{"vocab_size": 2048, "norm_place": "pre", "schedule": "wsd", "decay_shape": "linear"}
Each number is 128 + 24 x the weight over the matrix's rms, rounded and kept within 0 to 255. Layers, rows and columns count from 0. Numbers have three digits each.

# layer 3 MLP down, 64x512, rms 0.171, rows 0-63, columns 128-255
085173085150103157122115134143155096102111103135117142146110158135142113091091153105131124141141144128095078135134133137132103114111156131141172113160107094143104137135082164113097135131125116143093135165129164133083124131111100138160156097128157117114138169171125141120160130152131141118142120119122124088138140114134137115151178123140152158160140124109142123156156171112115095114125
142120107123113083130078112151127102132146184121174114158121094138115123130173100062197149110111121112153100123102169095099157121130152136140141113157153134096096120142139140138137118084139169148134117176114137159172200148121136108128075132088115099107160112115137124141126065147136119115119161100141100093118103125158064166127111129128161099160124114133150126160185112136164115087092
117120157137124111115138097136153113086082136115148166120082114102155154117080118146125160110115156110108118115116148144137122071103101167150117119134132147116110150122116062141097126128089136122083112140144149116102119086131080186151131128136109158083127122122144159116110109122130102116124173162119122143125116091159155127124117120145089126132153135121132122100185116112114058124129
087133129118118174108123099145153186185092177124126135103174114122150099086167142119099166183097165080151131101144145123135121187104155132124115137169167140077156137139111105133116155206146129118121129145172158134146101120135097167118142152092134082139137126140110160140159169107154165081138124142191077190170105138139079120028119113093130157107133154132145097136102153145131152149127
111148138132167122103131127099107113141130167097170148156114125145155124081130092173109136138121115173120153143124151126108086151120100115129135092119108158130158142152139121139122115127094144141125120147117154115085135165135092143141079146147168123103111087121145132143114194142109137141133111119153125180190127134171165144124141110081165144088121129143111136132201158114141135120096
106167161104138108149168134137109131129116094110129180134149166158144084174104132150115128131136097131190143090128133117148112141176127138161140134127108148135106125096116132115132179139065094140125132163148150112090123136125113098125133103096107156099150069129111114132098135136136121110121116139158139175112108054176144104136092119126140169112143127123136127102127128117137129115142
160105121104146125154096121097190146161138109127137170122108104130121116120079120120129119147122136144137101108153114140113101182121099124093144133126162133160164151106158165097135075130184125107127116073109082141125118151137133154109135160187125132166115136128136139125132105155076100140158135132099093121138101157106158117176141167109140190129111117115153147130107115137180117112150
118093148109165145106118155123143178113103112127117127154160168134131113107127191130090121105143123136133126170154141083139163126132142122152159103145085121083127123118123111115145115102132127111184139135162135176126116132120145120113135104141152134143158140152158135123086160110131085172150092161151140160131124131093125110112129196139148139122146146121125128111165124150134134157151
113165125098119103160143141129128155137131101105124120157134127111145149161128130124108162169113117128159151122152137155124132156146142122135147120141143076139098151127106162136134160115140142140154143153148084179123140099107139135128133101115137148157106125121077098141175135125161137145123116168139124093143113152109142153133111205171106154088110107137152154091146096151149126189136
109153184151150134116129152129091125109159116143156134135117101091110137144131129135175132128110099097101111104126108118137143112133138135126154163115146132113154121135111068124133144133149153107083129147159168129100115115112142102143132109122140176145072132122134156107154100107090116122125140116092107111097108125128137114112123139161132150145132089134136105092093126132129127095126
120124178152155129129120115135121085133142150124138148117146130123137145144122113123096109149100130119143115102127157146158102131177114141129105128101140133133097130117168092132128144073107119143134109103125119108122128150137133136159169103166159132124148131099125113121183111128160123145103149148170165110129113106146175129099119133142135147123190135128125105136134128124095059059130
136069156114136122137138134151143121163137121142125106116135125116105155107109119133113134095137145092113111126163145110135132109162123139132118145165124078117146146105124141156117154116153119134117142138118165137148130134148194144156144141108117120089180099142119125131184113129134120121118188224133133142114115122121111161124136120119117117164120130125111149145126140088114120110153
126118162129101158142114141136096102124137113178099148117100117123145107159123108158105143089155175115124112132111140117126097110131144104130135139127089106154166134123120131115104117133114121137170146113122128169094145156140110134138118131119137101123141092123133104149142088135126126124138128155116154154138116135125084133150129092160127087110130124156080106097126129154131150133096
119158116119090128129143130155111146142092147122085134096166138145144123124153158131128104153123150120144166158099124112133161145129144131083105156114105122122114112082122078118149115115129109141179122199150141121126153131113136132143142113120109157157143179156120133113110150129175129099117165153122146144121095136133107115137154101152131111100115121147118122120187145125099152146121
130172157121135166145127125126160155147139076088170120116142113158120130105132120160087142132112109134115141106119116121112082147125123144150118164134111161124137141161168141125118140118139135140094135159121122122159131136149130107130123093116127166140159129145148152140117091107159116150129164101127160104152119106126154132129104146147151134131129103118097137111078118160151107141156
148117113150135101089123122132130104145130137099134133128057147119181149101183144147158126138138135116102086136125157165144119123125093119126138145129121101145131130122147175137150135174123117163135107107096130136136115085112133160129139147110121120106135075118165135134111122137123147122101137170125112107134135116140151107139121170131113064132133160125077113120162109119086127151118
116092133126094114145143155112150109103119108141149114145156131142141118140080143157068148104125133169113110126131110150130122131147115099117129134117129157135148095128089113121118130111092132131119115114104141180082120142114146126119099090146132132121104117163125119119103163147122132138098126125142091076148134122123139141142104129136158123157101128120125109142124145107132161131096
106171190164135117100153136131130104114108166137142112149095129166135102141178156060151138146131125152100122138138123127150119149199102120109148132123137108139172128148157095117156101154096177123149119082138131127127127106111181125118158055140152144097154101138198162123184177185108107136132154134118116134153108128153116162137137112122102111111146153135135137123140135160115104096116
107151110140183154130094161105136099103121128068134102135127109103140128096128126116114113089135109131140116127116102104141105110137106138134131151140146150110195127136097155158127120161137129115064136153149174087156103123118144115149164091130098116118159133072110122138080139127141146088140145103097169102111114105143115114098109092142140108099145133109124120126078139106135031171155
144168170154104159139139134119205088133110118149155108153142121111165126126148153119150111135130164169166119126159160125116123103117072083080141148141136107146139119119124064177117163103094132130122120135116123134141126119112137121120150141165139115098161082134143108113183068128117144134142116185130140162115135096123140167124132103151149136071131137124085156149129136091132126124119
134158141152148173137144149093119123090114159109121080152095101116124105094114175138134137131164139141115140132146127119144074092075117114144116142085141094122090095092148101174141128123081085111090139074145122143173162130177128157102109135093141108113150104119116107145117117142171130146109155168131129086184136122180088127116136123112149137130108196101116135093155086153126148140145
156094116146117132128119131115108086109135082137115088175121121137119105119123152118121138112152117154120113111110129098146114090136111118095132151157123128130121163132100098111117108142113116124107114132143150125138134142124128135122138142147132099111118115140131121136151165129160125161131090151142130149099128134115132124130154117099136114108138095135138088138092121122116113097147
145050126108156090125143111140112112185140138126107175111098101105158120102140123152102176094119095102077134143098139105144155136151116127081148168122100167090137132156143131106140143167106133130117122124124116112132114134137100132137124098097106115094114078118102158115151131109151137133145129109116100087128102133147144144132146165098174142136111131127140142127141129165133094102120
122102126128128125132115147105111112088169144133160105121112113122124097145156128141202098069159163150128172102109123115127126086109140125100141139133109136153151136100090082162120123141077119112131133121142116119096136140145104133129080191126125127089164165146116137131117154139129128179133110096127152150102184085134168097139147070127145119088121139140109133142128118123140109108098
130161124105147161150123117142090085104110158129105142143132085135125135160064102104104155110138156112111141094139140087133143096117140102115167125122179140134139119118104105148135136160142149132098123125142123100106150113141099151108144124146127135123161109122089150131082115113101128142113116111140150092129130111140155113117122126119091164118156132147159124110155150131118124145143
142102164095126147131104140142169150160120153098136121110178146111121110089124092145089111192085144115119107098065148067106131182111156076137086145139131138139126129154109159086120150138160105140129103114145147104209117128108070156123138096127134121138143145147134134133135166082171134078127148138121107104132062169143081156082113193184152140144139136114121127116084095116132139160111
088132125119124133136135130113160124121128121133139133150118166113151131144143194115099115106143113139119114130194130147142125099155114174149165128100121103167159116141152144145132113099115159145150133144120150175145112156134145129093128155138132142108109139149101126123106118114138111129134098150110120179115099168125082129143135122114157147110112174133151128141144110121124174093119
162081150169114133147113109138084060100112167107131144180083175161124137111094122111198097092151153131144079108124106129151133091141106138115121114113084114108113149105133159129111132116126158111154122070126143136094149132118184130138111127154115169103140098122105110133099089143153168105137100118118118128126125158135142130138148097125074163104153078116118151138122141095160120122115
124099121128122134108120123128145154137126126080169137124091138111153121149094138128132157176130121126066090128121111112148125072112156123162142143093134130101146097089163175131141072118129118167083145093108118106122135118157112156097132137116152165136133123061091111127094171133146114133173100156138118126147102143152124132136119123191138106132126120126109129149116158157092132142132
129129141137153176135117160158136147132131164110105143123147162139130144125141141172094134150117122133161165102135125119116154107118156134161116127143138104160160173154143165098128113131091117119084121109150099108122069138121107116138144144116143129128129158098115152133102164107096097126123143189128124133124114170102070152124114161127087121096129114105121085121180100159133126087091
108124128134097114138095134136206125130133111151153151141115076120105129144122174099161154131106100136146153153147165134154141093136154133169155127144149129123121157108117072176131148135160121138125121143141099132156122120138163082148127156116110108190123155145144140137183071125149108136114164127184153127083147092175145120176117080132102155117141138124140120122213093106115099135114
101146114154129114105103135107134163068143156128154105141132107103160123096150133123172153142132139132154126171140077178136093092113188148112121155123157130109122140131098200125122148088134113125095126163104101145145139078116099106123143123089072103157146100132134140150177158150141114112131125117143100083153111145129108103093133195106113138144121126146158123155122118112141157109165
133195133132103060114146124154138168065138146111110133133118117092134131066115132100119111160132090162150128133139142090093130143129094139130120119148181149134090131162143184157143118131138107125129122131122100134121126142136139111148131137160123109145140146105140114131102186143098117092106134177121138127148117146102145125131133160174157145153143089126139159118113192135149141131127
097089132148102147123113118116175114123106129121110127122143131176154127102134144069102149098133152140194114110171106096137165151138156105140140117082151129157107129128119119116143125085143111132114126132142104146089138179158120129117119108167119095139148121129157108128134148121128120111133117154090129159085133173088097157150117062110118131136114135132103133142139125126179080120144
121161129153182162140155163152103138114106127107132159112169115132125120140126104126170123132121092125133128097112111080136095119123155152129118147126136153128122130114167103101113165124102103159105130111137150134104126159121134128149142124156142112138134109135117116130066102115160142146099108115120100099128095170153136155103119092168135153129129151178115110121118140149187087124158
113143102112111125140152097145128168124150151158128101125127116105146098078148158150142148144123099136119116109143132171109130111091165160138111133113153143137086130124149178184127095119133123131173139126135110135105112121139145090116065174130113167164095146121148117110109148095106153118124158117141172106118095126148117126144119132119130145132127145157117150150107155119170148123118
138072094137168079106138144110158124150151126149123164122144126146170118117079100115118171151120160125117122220123127090179115163120085124161111140142107131108100135091092146098134111140156107105130122137116121077093147153158084115111115148154125121152131158093120151117099210123161137108130129095123138170126114134116173167103106129060169110143141100129103144099145131087098107153086
103102100131192202136127111154148151105139129123089127115130066124155186128164157141140133158103119159133125076150118101110131123121132130124100137131127135147124129129130108150152142149148122111092128142129122132105105103128110095141102140079096124116132133125120128131196142131169148123128102132076064118140117129105106107115153153129122160160122107160121116125104118180117117135117
120084119104084178116143136120114109139131090150118126119124102142116133137130115096088109130108196119048092150136109079109127146107145114156134147121169114103176137127152081124087133108128090145153128129155143123171148125105122152145172136140114107151153117154083134127090149097138152113120089120123151181106143131148095122125127129129115127109152140121147144151157114137124132110199
147109102136153108138097138132084159129160129129136122116127128140104093123112143097164151119100128129142165115140159137106114134133115099123124151155129126142133124142097138115145125132107128112166127177120123114151143171116059158108082124141120156111125108158103136130068092138159156150117109157136116171162147142130131140115128118070159128107156107105121144134090146118106098142146
123114152153121124141136104126127119111170091135136108099112149135146118125152122142073115130114138125133122128128126100115093080152131154155106106151071082124148113124130095105140139113153123148195120159141146148155123128138140156147130119109117106084094133126171161130130093131073129096124114160123127140105136201127101125119168178160139125135112142112111107127119153129139140091157
126108119107117108152119117139081136129137144102118144079124133118134138106120085183197136119157142146120120126106136123131149121149146106103087116119081121091177137125079148130097085107105126116125139153122125168123135120139159154123069149149119146129130101135132116139124131161123133134127166111112103116121141151118132147150135134190119162148156135112168155129189140097123139183125
130149116152137091125127092150111092127133109130162124107135153153122149109139146092191140126128097152153118106134119133092143123157134109107126101124120144104137134124158123100117120149121141125148121117125114140145112146101172120153139136125147133119141121132117107135122128100108138130146141183151107077096133115097109135126081136131153124126119119144096113132087150125140138123151
119103136099163153148132124120135083157114141132100148121094086133103142169198127128134117137115172139134104126117133181140139128124091135150094131109158103146114091121093164147150081130041129122163136174138154109122143146145134140078150103145114193124143135124143089144106161128152134132130104144119121143128169138136118158131110152148157140071124128169110142132100157134098136120126
120195131112205103134126119165141114145148112137157121117144091153122092107124122145156145126103116115126110127090135128116094104123101132123117132128111129127101132169130096132137103160113122139134108141120150106124108120126133144110107152086109129093140147115108115116178128142123125120102141093165152110141129139116154128141135115160165152124131132110104165091157170096128075144123
157089136121140156114125125122101104112125128117167112148134131115119153161120124105117159147142148141127121128130118159141104121110114130140145136131125106111122122103130101112119148141135147105166136098166126068119136161120124108131082149154132101116106141151112125127175144174118097148109133115148135105139128104159151131147110074169127123136123120148144132144168120110118110118138
146083154131126144115152121146088118125104129143121111134135112103159122124114159180081127155135117118135167121153146093138097155127101107107159137119168103140093110160105166153126114157091145122139146104129131156096107151143169139123133131116140130088151179130139145112120154122115111108129084089106091086137128113129147093140124111104130138116117145127161131128135132132154067078145
144070092152106108121149126126159141120107137128102125128154108111101152114119123184124108138104172108119139142137068107111138171121104127111104122117122147159112110132113118121123098106120102081168120085097113149127139144147146152127118129148114171184149117129122163116100134122121081120097156116104116108143096083125117160152108106146100086146128133142110139120153092136160187176158
088149133097176117113153119130142126124136121126112131135094153141165134113091115145115123127112084155113111131120137124133172086146140159087089129127174136133157102132130070109143083157125134147150103092087129102124174140152147159114074146090166224093149101116088146126105089116107104121123124183174088120121130122099099124175137112149128168127107066121127135105122180111080126081104
126144125121135143163138144110095152169138133122115120118141094163093121089100142145120106108132148150145157125095162122139081075116119142128130118105139114141099146102136107121142125112083138153054128143112081158161091101167124136108185145167142095119113121136135120145140087110111142111126133119110137176169105106131104103111114150097184138130139151120134136128097129110071143130122
159150121143165140147118110111133114137146135131146130125122164139087103212105137149147072135137119157132133114112110138111127136115095119093111103121098136154145111153085165123128120160111161127096128185149131179132113172158114105091117135137123110128123138084126087138136145130136118183146109099160104168151142074147137153156128094133132132125104161130150139162146113122169078165152
145157103135110115143115155123084099110108163115178089144100111127120146144117127097164134163125131161140120100127170180137090146098103113123136132178134111078131129117134132103147129138094108149142127093104123126140113091105136160132132141138138128111147183102147067146092157124111089131136109082120117174155138065093107105127131079111107097093129182117166147141191198119128089117162
166131094112151129107120146138130124137112147146105155124147149117183111062120134131116152102149171105128133119140149174142154134135139126141139163135130095098113122151134169139084180115106106129150125029147130129148130137173130139117126164127150116137073124090119149143114131141099133111118151082097138175107119130124131136137157106163113122144125180130101137155132080128146079134135
134127075140134153114115159128115118120110113123147154133146060121141144129168139166111111132111117129147094102108106100127141111119119116134157130130133147111117127156142156124116126166070108145098129081119129124150155122117101152133125099146124171107129086143164139119071030156156133137116142151164136114127120088121143147097115124171137126125139117127136136150116161115148141096140
119101156129111119121162153149094105104127155148144120130089172129150157137091082149151096095131164144147115147096099116113187068116123120141110122147095125125158116115122134101166102119094136141096143048094165126096149110141107182165105149144140146086120108145121149134148144139105176131163104128098123098144089150185147170118109179157124111100141078157093124133143155143100126159134
153159136136151105158112107132129126081132134163143059153124075119077138127154122117071096122148109123157138101098114115129175162125122157127103113122103116139182152142120130148152107123147123128146121127121116106162154132101124128153134093135175107123148085125125107140124085125136141101129113052121146093103111170097115112125111141131105127134134090099116134132085134111134143125108
142129176148101079163123151112102112062108127136147069113083150145118118122082163144113133085120145105149157131116152120146162080141131134102099146138132113112073156170134086144144118148106122135097140114140165106122106155106122150144085105128160124070185126102138121124149125132123129146119109122148103115108159148140143134151103132115106152123119126141104114160121099147091057083118
163104126117139112129155134115106113133166109112130117126158164121104146118198126079158116091140135132118104113152131077120122115117129147148178161115124147146172117124137082123125161104112111124153119141144153130136157125104146121157131146150127108116109135144120128130122112124123137124149127137100157103117122185122153130118143113172142140106109133121108118135178133118134111049140
119073139190117164114152144133133077115130139143152102149091110157073144134062138144160061111153172119161106124125062136126123084146154149141139109094176134100110131116166050107155117061094128131167138101162101100102149136136137142125120110095123145086132121119123139117100110124105108160141100097156154130068072204135113158170144160114131142104152097137124135152123102119127157074110
149167143134120123123130139151118141133129128118128110112145144105160134088124142109176092146115133123161123139138144143119135129075145123100124159148146133105081154143166140143153108140106140119132133156172107068138101126148095154117124086121121121143140148138109130131112073120156095159142139110130094090111125136114102129107134147152112086149147130153119125110197154105111173139149
173126125118155077141155152174130050123152139135130161142095114125183110113080165125131137075125151098160130099102111098146132092107133123113121130106106112113141127101151134143140164154130154150154122115159144116098120142106112141119128137122135120072132102140119181123100093118089122100118130137128137072156091119132108115154101101146105132134105183136090116129097123110086113101128
132110112124104120092133152134207088091165166119117108150105134153143146150125079149143135171156098118147098160145126146110124124133137110139111137104149083139118124159111112137135156127101180107150117141142129163116116103103139084088125094139137137142108133088111095124110192133094120129124125164122163097119112135070139172161126109085099105184121145138089118132117121169136124153164
121073123161120130094128149140162143159104087121128156128102175158156137145140130178125088118122115129143128149110119116176126138135125134120137104125131103104068139116084161121140111159132160150111128171125182124078139161112154124138149143170139144134139153140116177128125118132114110138129129134141123163107153132052124124147122126135167120162142103147106121138163134124119134116131
162113091127147148154135112124154118087129156130147122127165127088139116079153143151112121139128147108145143070113049207137097130103109140076134132142138127088105139137121174105108171114153102108126131205115168147153124117119136142122120136114094158139139157142090145115094143127165110137125138100085152068154130119100131132066157137164116136131156151120116118093073103131142149118084